Weights of a small GPT-style language model, trained from scratch on English Wikipedia: 6 heads of 32, MLP 448 GeGLU.
Each number is 128 + 24 x the weight over the matrix's rms, rounded and kept within 0 to 255. Layers, rows and columns count from 0. Numbers have three digits each.

# layer 7 MLP down (transposed), 448x192, rms 0.183, rows 441-447, columns 96-191
146146108130146124131128116147119143132131146142115108107103098167098112120094108126132110130104108140142130126132134127070156093125136094152113119135103154136153096135159137122151120152122153130148161087076099158140140091170120067139117135098104103101096197103134144157097117118132115193
119087110178122121120160138153137179083128182156186123165127116128135101143155154143142104113184083096139153139137123137120124113142134145134091168085104122129146081111133108116142158173132163158132138088174150136163131180107146147092085148113097137153123160151112161121151145093148123128
165133127153111103148146135136122092157132151128149117126100090118101102172127111116167132158062148160114097150155102117149080157136142112150114124117139125068162066151146140131120128164124132159151143125144148125142112113136132172157138160144167101119124164124121149082101115145149164134
059149119135132161102118165132124141152185152086153108167127111122103108149124090203118130126153126110129121115104139119173121124121140129125171126122154173137123119129106132149139146127145148107141136088147123118117180108103146124098150125134164136076136126169120096119170167120135113121
098145108147090131085133145138144093142147135131145143128136145146135133102082115108108128100101114143166115151134158134138156127138148143163089118132146132110169111102125113133156167120106150174112093134149158142103129127129133159120123122132143137156086106119133191079087110135135138091
168132129167116118139116101117121119110149136090114133106131113111118110152115103145095135126149121148149086159103159182112133113125150128076170173096100135090135107157124119139097164138130177124097122094180143130106119115167125185173118106100149126149140086144090125095145134155128094129
126147121142165181129150142093104128118122132092101125091160148154157139146127162153102161098120156105182080161075065148089153132112116123135126141146118113139143137147139115179094166175092107117103138159101116101093168132127081082142100164182115154133091144132159108143071145078149122112
# layer 7 MLP gate, 448x192, rms 0.0921, rows 442-447, columns 96-191
103117114114076116147109123138114155136112139112126123103091119122163159147114160161142123120140159123105108102129141127127131148142122131116117164130120137079162079095130171119143155137148118151144146103124127174127155153164157172139067126117121140144141102074123128154125084135114112139
125136112113106114100111068110142128102119101100138157109099130213102140121112141101100074123130111099137142124106133143158159091098117065118136172160103161131135148140144138136121112100124142120140150155077093154120098138090138121084098122097160117121101107107141093126160092122098124150
135151122133124113145118153115128118192146143157124063180094159109143079119128083113114150150128114130055081118118161059112116155127134122115184145127165151136129099167141144092139144144160134150121147126167164146109147165116112082130143152126125129164105131096130094127158150166090138111
093096139107148078069150117150135135122159142126141140144119121175129086129149123128141174158096149141114106156117121116144131175087101146156140141129144140144113137128080137158137125118138132136137143156116128116131174120105172117115077119130119113166132149174124141161160182126125125109
131147125127124093103101146141093090149140115121134101102122143101105104147109127094089094125149187168102103130088176127094093099130116168128096180086126148112149102168164131116148143123130154143161128124115131105125126101114095158123102135117095120135149118121122152062115116129167131136
131143149119101115132146080097123123101097111129179108101134141128105110201145146183136167085131103134127101142104124133075104093091117136183081127080113151125191121118141129148129143106176146105095129147089138113084096115146128116127097144147158135169087131092150150113131081151082154122
# layer 7 MLP up, 448x192, rms 0.0983, rows 442-447, columns 96-191
145158113127156147084135150127164133138158157134109149100100104136112126162151129124124150143158121101166153195145108173129128083148150126133155118139147122181130130129107162123113150139132136097114094147110127140136131146152086139130164174189112157097123144146082092120149095133136112083
127155157123149102136134129154132121159111062102108079144106160154088125112157137153100130104143125135176169136137087167121105142131074149168119143131124121114129120158106110105103161146161141160107147118135128141110130120140144145122100104129133134118137112140081122110126141106198087135
152137137116146137168124133124096166099126124112105128163124110113122109139121125107142136118168094136091132078168102133170134095171113113114121131157171121170173179103130118106113134120161212140146127109151094097151123114168089084074168123157132152117141148084128144136114152104138136142
165094114163134153124121155132107192171170095103090119124108137126147095147116106106114099085096116087129118171131100097157147131186174133107164126161129129145128147099106152121099155093121127123117133121139122089150081171147102134182119136123136153131138154112080106157090120117140084148
111144126126158130149112121168155135141130118142112136151133131095176127162132099156108164080158138146147153116098167101128106113160166128094106160131118114151076144125132139114165160163151114163088118169143151144125106128120108117095105129104146113110118142130113139088124149113123144136
124120122133117119141121144134118135180093076097108145087118082158164138140155157165164156155178135130138115159112124182107095097141130114137112086122098135108106117096080171134125093133120172172101129125130127132107155150177131127159108108117164100117143135161103143159129088122123126169